Part of a small language model's weights.
Size: 20 layers, width 256.
Architecture: RMSNorm before each block, no biases in attention or MLP.
Training: 833M tokens, 3177 steps.
Each number is 128 + 24 x the weight over its row's rms, rounded and kept within 0 to 255. Layers, rows and columns count from 0. Numbers have three digits each. The size before them is the row's rms in percent of the matrix's.

# layer 5 MLP down (transposed), 704x256, rms 0.172, rows 47-83, columns 0-127
101:145153124122158111161130115142149109141126090139124138137146139146150127186109120127083141139117144146063106139138105137104097133125135082106143138105092125094129131143126102132153144131106136117099125142135130155125105131117131123120141161147092160141109121142120105139125147124141155113138125112128136107116092105078148186155093144109167177112156117104093099150157151120152156098117
099:134124123104160103130100106139116126167154134101131104138101134141101131117135119111162117126113147124144139134156114182128129104093165125165124136113163094113112109121211139133115132121170096095099114116112113079126119077145062139080127139151130079124147114157136106166137080127164127090129147091145131143139119144175181126124095132138162180131143091141102085119148106125141121117142
103:135106092119101113090138111144136117144103088136128120113164141135082100101122139119129156096139102107090145086153112133111077138141142160107103118144153136149148130173112137106149124155096134157116141156148139129115147129119093136079130131113190105110089098136097148161109149130152164097130144133167117089113136142122118079133100150154121137107150097137100085090107084104126132079125
098:156156089154151146139132161136136095168119121131103152142125120156125136125130151125127126109078170129126147097142166151103126124115102148174164130146106098133168152136091135161131160094117120103123124119148147136106120136120172122125105116127144169134146064095100122111131137119091166149108124093149059123118101137164107082158158114151138100160095135104162146141148134085105153134103
095:122154170150126130109119067135111138124111132129117089122126117110128114092101089165142125109137111102127121112133066111126141136111179128131115123167120149149131109113124136123169100144134129152090108172131118080139098134107136128150151135114144121146120162126119114159164137124103186160118077111148147132117101070122126113122120164102117113102179098155104140123147137104168119111126
097:111156133126139086111117077133125110131132144112141159152117144135114121168167100128093108110117165140118137086134101117138134132091160136132105082103116129113126159147160089170172120128160133121118132147188140106111137155113138124146123148100106150152125161072102175118092152138187140162146112120146083141148135100104140099135148107111142155138141152135091091115154104134129143092103
101:167147109110142120143114140146102086127105138119149110131129095158122090141089094110158104142124143119136140115110141136160155117108102147117131152149116142168151124132109091110132125096138147152168122138073145126162141115133113117103142116153138142108143112109129088118070123155110148141141110122122100086170159113150151107134164108155100099114125121143073105135125118154125112106127
086:084101118171078132121144117124147126117117126128129105129141130145084138105123154148141121136133126147121173152132153101085120134112102122156167120143092121072099120161153173172171092135109145109117100128133159086135101116105128140081135125122149106122170092168089137130099087105102179129109126097124086155109116142144083109118168143104118130132151158111146098089110090123128192101122
101:109111135151131111127090114132114152138108093140156126130137179152138130156132142154132075124135102155139124147105111143148160129098129106172146099131109102111122109137133084101164102150103171150167139152133143189109124171089155153130127107093094123163160091125111142113132108122126112146127101165104139082121141165112150206117084158126118131119102124125119142140133119154152115099137
098:145114150162150129157136095142130120103119103151146131167127138112081069073144128144110135147144170084088136125113139131094143106105080127115191144163109142139133151119102139084150151102091145108130124149132121118166118114106160089157120123122152131145123152140116110072143114148122082159122101137121113154114111116092161134120107077155127095118151117094095139108145126134158123117099
104:163105107130158168117115114140140131123106133171101099142151145159104148156123115147112124132164153129142104126160156124147167118137101118158122159144156124130126125118107074131135185124142104116108148097146126115075134127117100132102107129092146145144130138107119142087116129143156129107108116114156099107106122112131142126098122062158111133136147112157169179144139077072148103147120
102:156154173075082135111151138076124139104102111098106108122142128124138146190087108060133104139108122142120138094120093180141083153115176157154117126146147106119138105122137059127144109078095118119122145113116094097135145162121142142146129092103117097104131123111161116124129148139124116138108089109134098096136122132113095094138129123099124131165121164141143104133130117141141161134077
106:143139135125153086166107101177129118191119132179118110169139101111145163151146112084130145104100116114113179132134141095123147144125145128097074128164107145136141147134118141115146111156139133114140088138159108133098103114112135116093095115144139113132134091116171105177106170165145115079128133135116121130115151115077124116155126121118156149133123153107120121136129136076123131125163
087:094168161116132150117121149145132166138080133121158153145092131088145129121114125090159122111110106169091125116124093141110147178140130107106097127123149137154121079122125135130135079124134106087097084172163165125144140128124139108080153127105133126129133103139125121135136122142132128144121099140120105133165128155096142094154165117101139138147175131111124137096135148122172114194144
099:092118158112156089118136134120125112146106134129106118116151101121168131136162116099099152130095113141148153134114132128104155154123122136151132094128137106108122163130122169149137126116114172105124115147148186138129142127145108138176107138157136162163132163175098118160092141117111169131081134100112183109137109126161132138107153105154121151156118177118124158127104172153081086114152
102:118109143111132141121111090100124127139154111098114120142125118110151152097101123116117144117127147119101174109105122124138116143121124138154120145169114145077138131111148146095150107104126130096169102076096127162136155128112145053076103160122140141117116161113136089158115126138147132134105138114161173112153145163105105144112132124125122145124149110132094121132159144118106085135147
102:122107139127144125162101140156140119089057105143137148160150117109146153126134102115116137161111120103149118153095157153125145116106119148128091143136116138142091121114121161146139105139096152146134155086104125191103129143124121150133174156103145111149137122144096103117170164151134117137144108144120143110107115085147127102128159123139114084139170130103114102127086122106075118112135
100:114090136138095109175106091081115133130144113122174087149117141169117096129140145134132110095150128145109109168160143140113145145145125142089118129105145158130139103115160105138131154126160117132159133173159124093150118124129119109158178105148091146115115065137139158143086149139109164134137149091101110097120146163109134154170092073132129137106111078146168121124135128159113146148106
103:172190112132093111091166144131131114131126154094138121164135109167107135186174177106140140122152148130142110090130137123153109122134156112125141155149087130158159125109118150134134108141115146059121091117156124139139136119144110132074106118087125121101162126103130123097111107141136141160142137138137135120140164153152117145128122122109117129113101128147127151119172163146122143144108
100:138155157145132117126131138113114116146124110148088154148092122072145099113156111164083128112100107086129096133086131110107143130127118051181183122142129123128114099175163126117138107106095125117137145163124136103150134132135138123149101139112124165168135141107127146100134135155140146153133160100157138143146102130114153161127127119143137134095116081177141111104119121099131114114112
099:110144094097132108135144126139138109076143146098120132149132145144142139139119116129154135125138149141115141099147132160115103125091092095115156106104114111114159116111095116123140180144081113106144094123133144092085182128147126101120107149094146156154139122149136093089159124155168108034135153122154140096114131120117123119135124167146140103129177116172111099133096136091173140131110
099:123164124076129131125129103127112134087129128116092124148125125174122116106132130105146144103083136174132115153145084118141147088139143119178122125132085124129085068136111097110098095130155095133160141172167106157117105130136087117110098111155093133174129135098170118153144101183153121147144134113156112168150080082127174127156131116142122122171102126086132160161125169153126133114134
104:145152132101068168127122154090119095124106125124103126125114145136161169105107094162135104090154103148124148124066165105075148107166157139117096115149112108147137150105167123110103119105091128131145133136120121139144109146139091141090142074108114126075173167162137145108167157143151133120125150113168139113120127142107105120162089133095135082105142172142159103158102122125112148132159
102:149125155162142148130128144116152119124158130109116145118146123085180139137142100103128112104158159173142114128148103142137158122132102142179144152139148124113075089138108172164093121092126102128131110140102164167144090152098173148155157141150157080108092149124165141116144163114116115132117141107072145145110129115122128092108162101119142143150106090098148115123151112107132154143101
108:080119152129130170088111154178145120136127146133126112136081110128139107130155142156133155123144158123132128134138133118125104113144157102074189098117125136102149151125140130141115147144100177154138119119128084087147158103123073128107129134143142119151150100149125152116167164093135111101127153109101091148113131126165144130156092165146127149143115099109156096162089118098139167146114
103:143096133087097123157111138159145135105094114134107082120153126113153130113130112126179169137162095107156064153194168113131116115106151143140132122121117138154177120146135156193140138126127131116161145109136116125140150125157136078081146135091144105111135107103131114100158146086126135126140136134108116108118117123113137099170142082125115151117119141101172184130148143144152079131139
103:150131129157163138146095159135170138122135127133103133139165160154144111165156128166116097153093151080108116131099125114128140127118206071113187141097130116142156115085178152119153099103113168150154188119109133094125141080126129151117131080098108117085110133102128167145169118124109126142157126136141133132129182146127117122147123180138102174087143100173161134106133073134123153150126
094:134131126110133140150158137147149117136157162159094134112150105143151116132130094142083140117076118136137162147138128091115124117134159114118151080157131171120108119094145132115161158125135143136152146113101136092128158140145133158129134081133159114163153087100119130141092072139159128136140127136127106119151176106120164141146118170087114118122142093132128149111160174157120109116119
097:138100158134137113124150125117129087089130143092181136127157142112152137134124101123135114142122156161114115158129119158113154125110099133142146147117145130100160118133162135112171129140087142144106066121076142117154123177095122175107159107177117145123128135131098177155144093114054128169088113161147107124128122100129130111136123088137127135136142142163078104110116152119149120212107
097:139156107135151164166113170109112115136108137173106168119175112088149128144155131125140106146122148091118124129143193124122117083117134101131143126134176139138138110100160125135095066176101136142117140133152167142129131160157158153132124135110170135144098157107146111142142124078167122094143106121120115126105143117137115117112129141085140122147128125122138149134130105117179110136144
099:076151103103096128166119128149136140133098133101117141154090183113126123135165117157152126137163139152109156135093174097108141133145180090107126142099149120167134097128172118065126144105143153123164125131170095144139131104121064123123105110128131134114100136180139156118123152122132147150146149155140121143149129077115126171170138126129120076164102087134164124108119142123112105150104
099:110167120114129136095102097101152124109095096098110081121152120097126121110109151096127153120084146146088155115116157118153120168120127108127122120114147133120106128153158107097149095091215152118114157141104148111131143113145108097129123136134125098152093114118127119109129153088075158133103143177136183125129123095144119115136129144124112136147190120123136114112123149116139121169118
096:069120098109102104141118154146127169139148161098146108151103153135115130164127142100113125062149130157124107112135117165132104141107150152121095157104142112089079127176149144148113120127105140091107125120126088089124156146119133109124121097124072147119107132096148138120121142147140114099160114114117162138112105100153108128097117103131106127177100129100102115141110163147087132169169
099:087137085098129146136158125095114111138140110134132103168156117131136088150177156137137114103122110135095140087110116128116113100137159138120130145148135138144121097123100149129141168111114178174124104110090113106150124133116171134102111117142129115096112147126116139094153156183137121118151099122094131122128112152070161154126140107161123127158124085161160174142125095123153134102126
096:115134135143124121128118104137132100124114114103097092196155132135102132132137072152138116105151164143116085150167163159128088125172132160149082158155133123094130135160118165098170136105120149156143132106140122136089090117115088114090091138149147141131129089103142162124115143145156171117148109141137174133102139112131130098158127095103091149137141138127135084176163103124155113132135
102:113158130150076122146160118130093118156112118083116078089150121139129142092118134150108100124142164152217132135151129166136150110125135108103112068135127150127163160083135126142165156120156102131143157152145162103122108106173119125125128083138128132102131145142122142107135123139103108155098126150116103144168153135158130134092133107124175101127133107139127153138109137129141117150152
098:141089127124140145155104132093130081136109092124119095107168099107128127160148104150144112126126122129122132077127174112108103133099103101094174070142134090149124132070087098111106131138140095116169086177133140093092151140149159128103143064148152158104143147116105131086125139098149135087081135120123116166158118116171152125107089122162093077099123111109146111132119118148145148132126
# layer 5 MLP gate, 704x256, rms 0.187, rows 48-83, columns 0-127
097:095129110116105111114110098162124130142095097175098114108176109120131126153120123155100101108126123095129129132116171096138149159163138156106163161131113122131096122174089144164131082121098133113132094121126147158111186147126187101108142124134159089143105138160188128143150166190108112106134099183130093120106118128082102126141145149146099155160133127134128107121130149133149117159144
101:156143104141122115146177133119128085125147131151071116135076121143145166080145136154137137137094089087153089127114153112165076088137168141116134115092137125099161112137151115097162166149067142137124140128118164148104142169126128152095090141170123079117114120142160116124118110128112131101144110159120133147162090159116144132118154144160102132085150120164138169176102109142153153143095
091:124113169156133139125095140128127149148089154119149111128132132117146137106147175089115161129146109110131141135152099112131121151138119176111128162124109176161143153152094157161093124082169141128124096141118098123148170118153153115120168123103125168163129100111127142137126111129083128105208137111128126060143131108115091088148139112121083138132105116111092102086120094165120132120134
102:177154134190145119129138129096131206097098111090041142113104138157138167146092108126131134116131097122083150144142123144149130157123119128111112104140149153149074117175114127118160114184102087138127160119117135139105127099159106142101114101151176119172109138107113079114124167125134124107161155120137103128162158140136073175130159104134110107147118166140115143143093108134122119104148
101:103168082148135133154125122152150088148145137105103198138126159137117113164160129102132130156153124101116099154151111124116150126149121101183061114095194120153098119147133123157149128099145108092188113097124106114137109106113121131127106108141149122134160113090130131119135161145152118114160120136136132107160154158065159129111115127118128140142156111095112098112156100142110167137102
104:151145139114115137116094143155175150108141122139135107140128113154167138109119195125097106139170109173120149122099128108088146162133105129120129116098112155161155131133157166122132174099149127158122116140137127152128143116117143122087157092112113113128139139139133156058100077079157135143128114131146179123117132165127104192130139119150126093166131079122178144110096172095144120111092
091:132140143087164093127119131121167083097163166150121123161105156098170134111143100098146106163142115131106134138120139142160163131131134152125123132086147099162091119153114113120073153163160073112193121102105130125089069136141164148132146150145116119137115164132153125126150144169136135131144142157124151135137108105112146150110106153121116142134117130085194114142130173126111128142129
098:136135141152132140129090144111172084090116123143113137114112144100128127104173115119152099156152059114127133111072139137090084110123140112120183156123123155158089153127152099125121086133110117124120119114111152136098123144151094117126142119117137176105156103128112099132129110095166113146150101138100146108112115141086095155122167110132153109140115137122123163093130108127083140083152
101:086166138152100108106105094146134150102118134120126093124126107101133127136168166144118106117145135110136143141145127081173103116134102156155135153118137117132143109094143136130103093108095124083120106169167115125118096086089114156090139136137155130114096139133133147097181100107105101138140124160136133149105187138128106141108091138148143125138093113079120131201116148137081157112130
099:107150071156119114143121086121148156133136108098120103135121096128144148132100104124143144145139107122103120135167120151134119105143104166122136173120086114149155104098094143148173104096135122148126119145122105091070152124116112145120152145180061087120171139107120118118108162118110098108117134136103153125142124106124133113127099144171130156107128130095111121152124123142077127096174
096:149178144132157132151143152100149146136147106111163113099080080122106103131115092086148135169154085151141084130111117124130128150081118111163111128158102140132129116112140130198116127092131091150053139117131117131125140167091104122145123126122086161118138184131152161096090111145119146160140151108182153143142127115136130153128135133159116150116139087127078195116146183116151132128111
114:126113097117048167099146090136084104138127155164075125104125094121123150141128127093137097152095097152112098092157129117173126151128131130138158158154136144178100084135132164144152129138127076131154116108148148146137134109128133127114090170075151099119120132164126073073107108130130107086156169132138139169138122116154145077153124133101142107165072141123125122127148114150101146148137
096:102166163102125112130141166132153131152112127144117156131098128138124124142121132144138109124100144084131147108126131145153124185153160108107116146155128080119140145134126165126123102129155122136121099173105141063126117100097157174092131110130094087121143125146146103104116144168148151111112120138129149111133145134154110107101112141116099145124192135170108143129177169132130144103133
106:128132153179134099080117137132125107184136166105098114141136162098118110135137082125104146104153130157155131085144135122111183165130118133129105104142131103122143129172096138129134113131132099098131139157153139154149173114148131122146134110120112172154110131149162111075091126139144109166096122157134109087118138109143133118165108102104138122112151161134140123111118152175137122080176
102:140133128142151173073160103132120130138141142153096130122122125123157130153140132107132140133149123128099112127119122165150155145155118102080084154154109130168135118145115131133116112155123159155109088130104148077139152159122089144154128158104097141121095091118118141126163141150160082125142124132151133094145113104131140090143104141134111118107119105151143176139144074169162179125127
098:117130176152095127152102129141104147170128171129137123126121142094148079132128137179124138153104149146130116087141123092170116110112141179139102109100126163135150111149145115112175147140162130111122156148125113132122140148142127160135108102126159091139154168141112147131134089107105114106106103127146128109118149135119108109144115115125122146110088138147127148156112128150123139135118
100:126125193114128116142095127137112084168138080118110145155159114103081102132102150117151126158146136142140101131108142137149159141124071121159116144157122089122114115141160125109164123142157116139107102134120073120158090187135114109138077144101154125102126117125132139129153119106190135119102114133105152158134138131129139089106153181123107109134133146175164151211128117134102126149121
104:131100128155158138127111137147164182123099137138138147139144127201129130105111125124152117120159128107128111083131112092144085134104118130109102113152119106168142140107134132124131074136119175117101124126113140120141108122175150167131185125138125128099129088121159168114095125127153112143098167145127142078096177117078152113145109135127128161084134157122128105161134088164136145149117
097:119147095162097098120133089137097127114152150137132126118103119130115117098149147117145124129136129080165155138087106150119163110125144121155142125148099152144107119155117126126135098165128095146128166152115121100128117109128119119159090099130142139120071119105127088079104113141121140159147138122119103140179104173112141147114148131147148159116076129083138151140110144137128149143153
104:108133103129058137157164094152162113091140150131107121143102106123168106139079129120152150120116117138087169132123175112107125140112115117104113122146094127160123118085112162135106168136107140117170146187117151137178192132138145128100139132162116146145104127103119095164135143128154094078100127127115142117137117113142110159063092098112137138124088159151151118115132090088133125126104
096:075187125105115120107138136157117108097115132129086141147111152137164127142110136105143114094197098122158104186113092168123177125089123165114126138159117119146131117129158114152134156154099161127141079095115139146166093133125128112150178171153092103148125139118111106165131116108138063128163155080146144147105097154121105142119113139129116134085098144126147113129133150103122116126125
106:137144084148146137157116122161108122112112131149139138133127100130124082118138113116093135128098104115125116112139124089153125128119148109127120120159155131153142128077116133117182076109128165111119155113118106148119124134115146071148159124106129182145119115129132121077128117120139156131129091131164081153165115112093133144083113107174112133134133130128128127115171092154159158120141
104:172128084199115129132135144157107146122113105149136128117110076128122106104105113125136161137122115112150119111135122093161116122113139152108122057104146060106157147130132130145118112147127086127128131111111135162133138170156147155137152109095137146133126149148114105095132131141144115133175118101123160133096111118133119117134118099123109151095096098121172158145145121140109148169109
109:146124126113117109140185108085149140146173129183108120118108154092115135148140119084122142092165103091126101138116136120170130124079134094109143150156160104138107180156121119135107098117139171127118150089144156112100124128112143119111135118143068093127094144097125091129127092118135117094115135142136093130101123069112135157132150166147158097146137115138111150147185111138119098135124
101:105135135111145132116151178127104134153108131106126170107091150154149108147099131120128101098188173140141127114150123165117147128164149136123119142112123130174150080130139106109117167145159103107133125133121138120174139124091115186153163092117116168148123109189113083163163141114121153102129113139134156167134143157123095100108122115120074141105114117111098093134107126090115146147093
100:160125093127129117126180141118134170136150085137099140166152123140140150144080128104125129123096153159139132093093098141106163152138103095133148080147087144106115154115128141122132122115092110152207145153126120119118148107101129110123114119118098131128112158112109153149117136096107166115158135117131141108169107159121126120116145125148117125112170151115122122144142151077124172079169
098:119138113105133162124153158132124101152113123103101094116145134125120130125098140156150161132138116135130092144131109139107080081138151103128129115173122150134140141143154121145127126128100109163142139146169103094123096130128119131150118127117149105106086079156099117081155101191137165125123111115173138132117132150152114125166170153167159086166095153142105119136120137085102142134130
107:128113140088145147114129132133150121105113148124125087145070087099176140120139145120072146096130068097166130128181105071133133099097119123140121151173122158100135107132122168146114115123133119134113142143165117166171122093087143116092093112121158118152133081164135116119113112154141128134132136098095133114090126135096127120157077157120120157104108135128100107085145129137127103124134
093:114091124161134152110161142123144138135140120102104178137126134129124108117091162098136142157162083146118080145134121080118103164098111157123140096114104102161164138180150110133112142095134126113110136122099129148139132108094132163096131138105129160126117155164130084107091168113131130103123130137134150110171103110112140144129121079127146094125063143144203109139122128127129117153080
100:127140107143111152155133131141116138145127109128140127131104167116110119110168127160146104154115121142092154182107102104149150144103120112135132137068128137105148126148114112162203085094157144146087144127111108068135143122149141123128124130142107100137141097151161147148088107167153120123134149126131151149167112155150170169111174086161161113126113102165186113166103115084160140137160
112:171135141117114121115097141097138148071108121141131147106139097091072140121122138116139139159059178151123124080096118117140118173151137101132142100129133111096099110069137126104130110139163127119119150152113134116082172107134093088147135129108116091153123107111117133138143178146143131153103126081142151111092097080172130140155106123114125122121191116101082146095138136158114131099130
095:107136125177147121144099151125114115102136156091154114161173124139145148164174156146157150123171081133142127128170131154125147123094131130151145114162110111089087119114092102151100121155143158120149084110123120114168091139113151137145140127127133144098136160165195121111122151128114119141128122131119121107137163139130150162131111114135114110093137145106144141131111093083135090163162
104:149119117148119151109115147130129115179126152111123122135122146128146123095131111131132180149135154108126109109107134115172142107103130134140137147115070102138133099125156165133124123138126120122125164127138157180137125172115143128115166104117120150137154141130171159154121116143136144054130180168096130108131173139112109127117113109149112130138102166123132136121088115112169121121156
095:152144130158149113169101122147122149139136151140119117130105127111076125124099108178057139114087168094160177105100113160131111115168110134121150137121140135143146105097148103115082104171141143152138108155137115119133095116172101143128125120123096143139120141168127126125137132175116142107104113137129131183105082163123097147135073125121126169117103129098124130144098118136113104077124
098:124110135130130130074104126104141097125123079157113117149116108134111153140094154101117103150138155118146119120117078122131104153159138128135122139149136147136153105187125132114124091136150095138150113151156129113078114088140162147144102132105129166154152115099115139095110119135155134168152119144160154111078157106113134140165134110140102141118134139136137101165116162115158097126094
102:081148134120125113130114119143160119124112145177133160141117148154109117152133117143083160109144147077126114125115141142095157145138169098111167196118151140176107079159182140123143101111160118096142093085113139130125122109143154148142176168135103110122115145090135114152137124142145099125101118114124142107136101135087127118166086122169150136175135131152102107089153159120150157098123
# layer 5 MLP up, 704x256, rms 0.187, rows 48-83, columns 0-127
093:118132143155154148125093144133138137161121140126124126126125187140151134127096115158092145160142140181140152143129095121135116095126122102117122098135091150064107111144154102117125151137167144146113146159094150106117106119151082133159160118160107125120192098142102098127111143128141164157141169133128156136143126140133095100147137124169131145090126127129154138089162097090088153139136
099:111148096147121138140142114147119082123130126083155135098108126142114122115112107128149119143072112118164111100113124141130127123106139140136107141106162139114127162142129151136101078134074161109126103135130148155145101145157141146117128110110125112133131134128127152112130146137126165115167105167137124137135117154094149150129111081172151148103068109138113141146147111123099139096109
097:128105135084121115127116139135140101131100154128150095109112114144110126097138116122144127159146092132102108163140178168120110138094122157153116162141114105146163113134124110120098130139174100131153117154151183146152101110160124143132141123104105166151129143100133126116112068118095109141132120084160103113139140139093114092143136087113157092180079134076128141124149129126058168112111
099:088181140156143142143116153083116162102123161125139146128140132138117148112112107140131141123128115100134124097187103110164130139111097134147055161142137117128133143091125129100161106107114125130110140150110128134124164128128082148120145124149136150161158134111126131121143147119121103112174122163142133124140104114139109124097148138116150077104129118138084114163131091114155106158152
098:170145145112139131169121132117126152171139130145111148095145138124048129112138116125127166104105155162089142140094118129147134172139110105134087112145145152135088115154132149170132114150096123090118148114120155139112138119145092135123115139119149126125105132108147152130109141124135152103121147142132123093091088118097174080138159094102135163136129092135118110136155120117155159152136
102:110108143132128162138139131133170098140104123108126081122156145133119080125119165145119119136114090127120141139143094122112115116138138144105117121156130167110139102126141117137133125154152134122146095128164159157122136135138125086146131110152143085115104125109122165135159151132097066089099171155061128140106122100109151117155101118125147126127112165123148094130136128154115121139146
092:112110128141136137080167133109178077117149189133144104152122143108155134110153126117141104150157078117114151139151146124152183119112111135138128148092093061141099136125136146150106136190122093116107139129140119123100062118156172182146129138122114127132125129154125118121145142166118130141109147167121104134114086112104154114080148139102110127134095141121186138104106166116124155129136
096:097131143108108093091152143098114139153141098110135155104125101155151090190117107098111147139124150159120124136128128125099120077128156109130123178137156101146111122133150127125115150154169194140136133080120103107104162165127137145162081131145135130142124161123149138089083177121106161122147093084098134119158146150158068120162116106130166122126069108143161105163151127129144149121118
100:112120144155129098147127112123135134149125157157121141174152146115072141126133153135097120170134107127124133124094133119119111082153149155107171126135103153090115132133100171117153154114090109171137131166110103138113149105148127081130126069104119099160132130161163078190093144147102159075126103156128147110135125131136141145126101110101164122113140103149161109135138135120182136158140
102:088145112147160135158126154126116130135122133104095097126134126121114094140123123094164144155152111119127103103148141164126145146113119126117115118120146094147157138157122127099121167095120106122163148116095135123100111135132139109105129128120116076123153102129147168135132132159156164139145136109128128145104077152178140139094098174086124061129132118148093148160132111115125171106159
094:125131124136097111112118143098123130156126080134056113100152134146142084152073126103150123153125143131122087119128120156130141136152135131159093099149113113069105093131102127147123142073150147134105116100117114166149122187117098128138120094089128114151148146116133166113172142159124134116134099116146110052143144117114142115142156109125171111159063161126126097166156163130133162153094
118:095088077125086107142134117146161121134130128109073114136089112103125130139105126143146115142110087138147117099149142140150143157133085122131130128136164095106111136104091144159193101144118094116147131106169117140080075104161118110070116159105155154146170110133127118088110087137125115094097129142135131099118134123114146150180107173152158119145105131116126136144076148119103146153162
099:126116118107118139133116129114112146170124149145091128121140151114103090158123155134143148121083112144166186144126126116120107182153134123153121106152137112108093126112129125134163105152142142089134145120116132116123144124090165107113117073141158118108152105151122145085139137125146118109093102134130143092183144130118103133153124155112108126176173130109146118165177138114106130134180
101:089126115151152137131147128153114071134092106137098159137135145138149113129119074126123162149156162117080102108133147109116152085127108165132109142168140106120076137135151093141157119126163092118130100150175094123139108110117143112132127139113136154133163146185144126106095137165157135150089126134127105139120094119137135079143116141133113137112155143161132142140160157106150075131145
101:145109144098143110156114160085153082145166091118123148099124120159137130118127087134119113162152123096130137137157132198147179133161110118122142112155133134072158124130198130124138139133138117099102119157125137123119123117153164137144147113152109147134125154118156100132099116164126125133110141104165127148116153140101106127098156134154139090179170125099131177144129134118120159124119
103:132096103125143131129142143160142095137119116118126164162123097116119142139095119121134098135151150157164139143109110161121122119175131153128119177073125135072115170123101184143091115097122121079125113137145106116121132146143149148150103105141128159115114082107178124148140122142152129132148146132120155079113142090112135108099146118130110100134156113151118145123145126163121111085116
098:118160067096129128133112100129133129141091132108108134117117121104131125108154125142092139104114164127184114133182114105177104103132151140097116117101143109098114135160123128147115124099087084157108148136133109136101176112152104112118175151132096150138083134161083139124117066104106084130122088125117148128129130178109110137142156085150167153095078134125127107103175136072126141169121
104:117088131117120089164154117125143073125119125119155131117107176119121126153165127131110137179104120103139151120174135139175135127099086125132137123108160164098137116121143099141110125097077149167140129174099173150090171124119092119153128107158082122104110140119142143160113082144116146138132125148142118121174126127156092153104150134063148153102144131105157120142129113107121134133120
095:104146137119177118130110153100207153128123126132080114117114112133143095123086126110119124120150136129120100118142126117123117140123154159138141118148092115091143132114140059112143163133142135115122130099079123136137126141098122128133147093074145122133077106153096196131089143128136125122105124128122116101097105124099085143184129096160171107124109140143119120094143142173110110137112
104:124145142137091124121124095105144124122078140189146164120144098151075114132126133155138092167110126147100176111116106122131127128164127120095120132150184158140143097096133142121130129126106159118146122110079133107127126155121125099179146157120137127154118165129109128163091130107121123077132126166144097132116102140125121171107107110137123124096126109153114128139178139141100098143098
093:109160143105155111121104164144120111103108095118093107137117158134168140131141112116141117122194112139122146111132103173100145147134175127119117133154111081146130140103189122118141157164119120161173093115124143190113062135138155128093131098147118115150144128117156136080087106083103123141102129113168148137101106103082157106109123132081147120068132147136102086140130173132101174140099
101:128144138130176153111106150092126105104130113123119139147140161137166123121101165138087149174061098087152135156151119129176123093117127100104155125139139125118164138109112178139168106109110171088104133146151057110121188095169136121092155088124141150131127131151162157094144100128114102125130092140121129149130124112083165116149136144124126103120143173137136158147136095167109173148182
102:138129117140124116153125125139143132133121090082131153160094152124145117158171110127099151123149143103151178101110138102122107097096127160142142152140127149161114095131110165149066134093132129097113135161158171118128119111146156113145108115143126130110089162145125118129157157109158121110157110148092156136100156156143107157138120131110137090143147121117151154112130132186115130126126
112:118147160115161108140104191102140181131124131149160094112127125088099158115119141094128179111156108125158155095098113094140126113119143112138134160092148133149101151153175184137135137128116125133111123130099145114093112143086110151178113136132083103124154190153133119118126147129119104128117183135151137104107162121160168126076120156122127148154153130104180133132110121137150134116135
107:135076121141123178078142126158106135106121196098143131138128145164131118152128130108146131157129108069071145149121126120126162094149115152170126140095140153149154107119131106134077129140117118131105157119132146112130118076114145081157112101157152153149147111125110134158109130139135157113137121155126169096123151116150127100125112132129096111100126103097156093141127123098180141157100
108:150105109150154111089103139131156133101109132135095150135119142147118102141168109140120062166122118105186081160115154112141132127132159105101117111138117115118099112139104136116176128136182139142099121145150149140106134107099113076131109136104103103113131149091094121169148151099141135159177135152167169126114155180147115136141088163169151124117159129123169134133120129095125178133109
098:111141115101072105097158119103122109124132126147153112100112118123100155143144122144139142081105166129132132101085133138120151138128089162088156099163117104106097140136113182131142106125124158141139099114148119140155086162148140119122090134118108138117115126144149160124119143136091098135128159101134165142097119080115147154172117152132151090122148174101145139154129181087148119130147
105:134136144111107075142154139077086161149111123138118146120132170174119135143099128120122112108123170114117120112111107142094131108121148127116142133093131163131142115123142148108128130119137156127140134169107097107136137153129127124125163171150083114098120136153127123138110116132091127153132129141130106155131150120153111143087139106154122125127179120140123139162130153139133179099100
095:116113129150119144163112129116144136141177121126084156156129122095120153132147142106154162135124099127104122180136149112142144137139112142132112136105153161173107158137147132134122071121117120132133144130141128143159125120082168115114158089149136174135068114154096087139128102084112122163146121139103115104170132126116128107123143120123130092132081157119102114152144110163076109122126
095:155073134124145106149151115104116100156166155150113126107174127165121115108100119122113132120133122132167122118145142141141109143126133092178133124112123103103192072139116117129120122152075104146128125123142188139115109154152140120123120160137133151109098155153127092103131140192127168156132081096130142112166176135141148121099149131116120168071111108127141149180120129112066134136110
104:132105153146118135108161131143148135074117150158165143195075136164139144101137164111091104124137103105111085094183142160114109062145144145123141115121127158149134136145119119141129151137089132125156120077119174111098124133120115127156150096134134167112120163152158141121115103190103109113192142168130128151126142162131120168144109106109099145098125119102143161161138079112101098091116
093:143146142131152088116104186088135119088109163113128141166131154143160101104184132142168114149147147139152121140130186123082170117149146136183144094116144110109127099132122161157131140124172096116126129140134127102130131164117161143089129079120172121131151109091171095098123122149113121149124123127111099102119096124131126131129111121131133154094101116098127110113114128138128097179172
104:136140191097129143129130182147113134146115142138156117167116136086105172127109131146140092105151117101137102110109095132165138173123120113100141147097133111127122123164166111106100088104105106105081098143104153137121143071120117180103136140100120158130128143156124165091141101110116124068150164134174118106150133150125143153166115092091175157137122103109165122125116113139108126134120
093:152186133118115116156182129142176110117091090130149129142122172075133147116134115127131129103108172147116140162108126146146157149154122109136077139112160173123114131136109148116099124157117099150146076107119131134101118137148135106129108103126146123177140128108073131168111131151133145162135120132132111094145079124137092135150114113156110147156142149154142117180100138100153155128043
096:134114112154151147114152117158152136145131116133122133146126125147101118103118118128144128169134094117092141092120145121147180121134086084113127124140132167105091146115131088173191149120112101110108164170133137147165137117138115135161186127150095143096153127132106161133141145137121155151169104131160117127117134158130114125105181074129139123111125128135099160116080125142124122090163
105:162080110109151133144147196131159169099145121154125153111131137098152128098171157154105111142155118127093125134172107127111118160125122099140108135148144118151154087117125147126174108133154064086134104136132143143123136152161133116179166110099159136138145134127125118077153126157115132139138135124136070114077116136157118123130097152144132150102151177113193156123085142140162150124149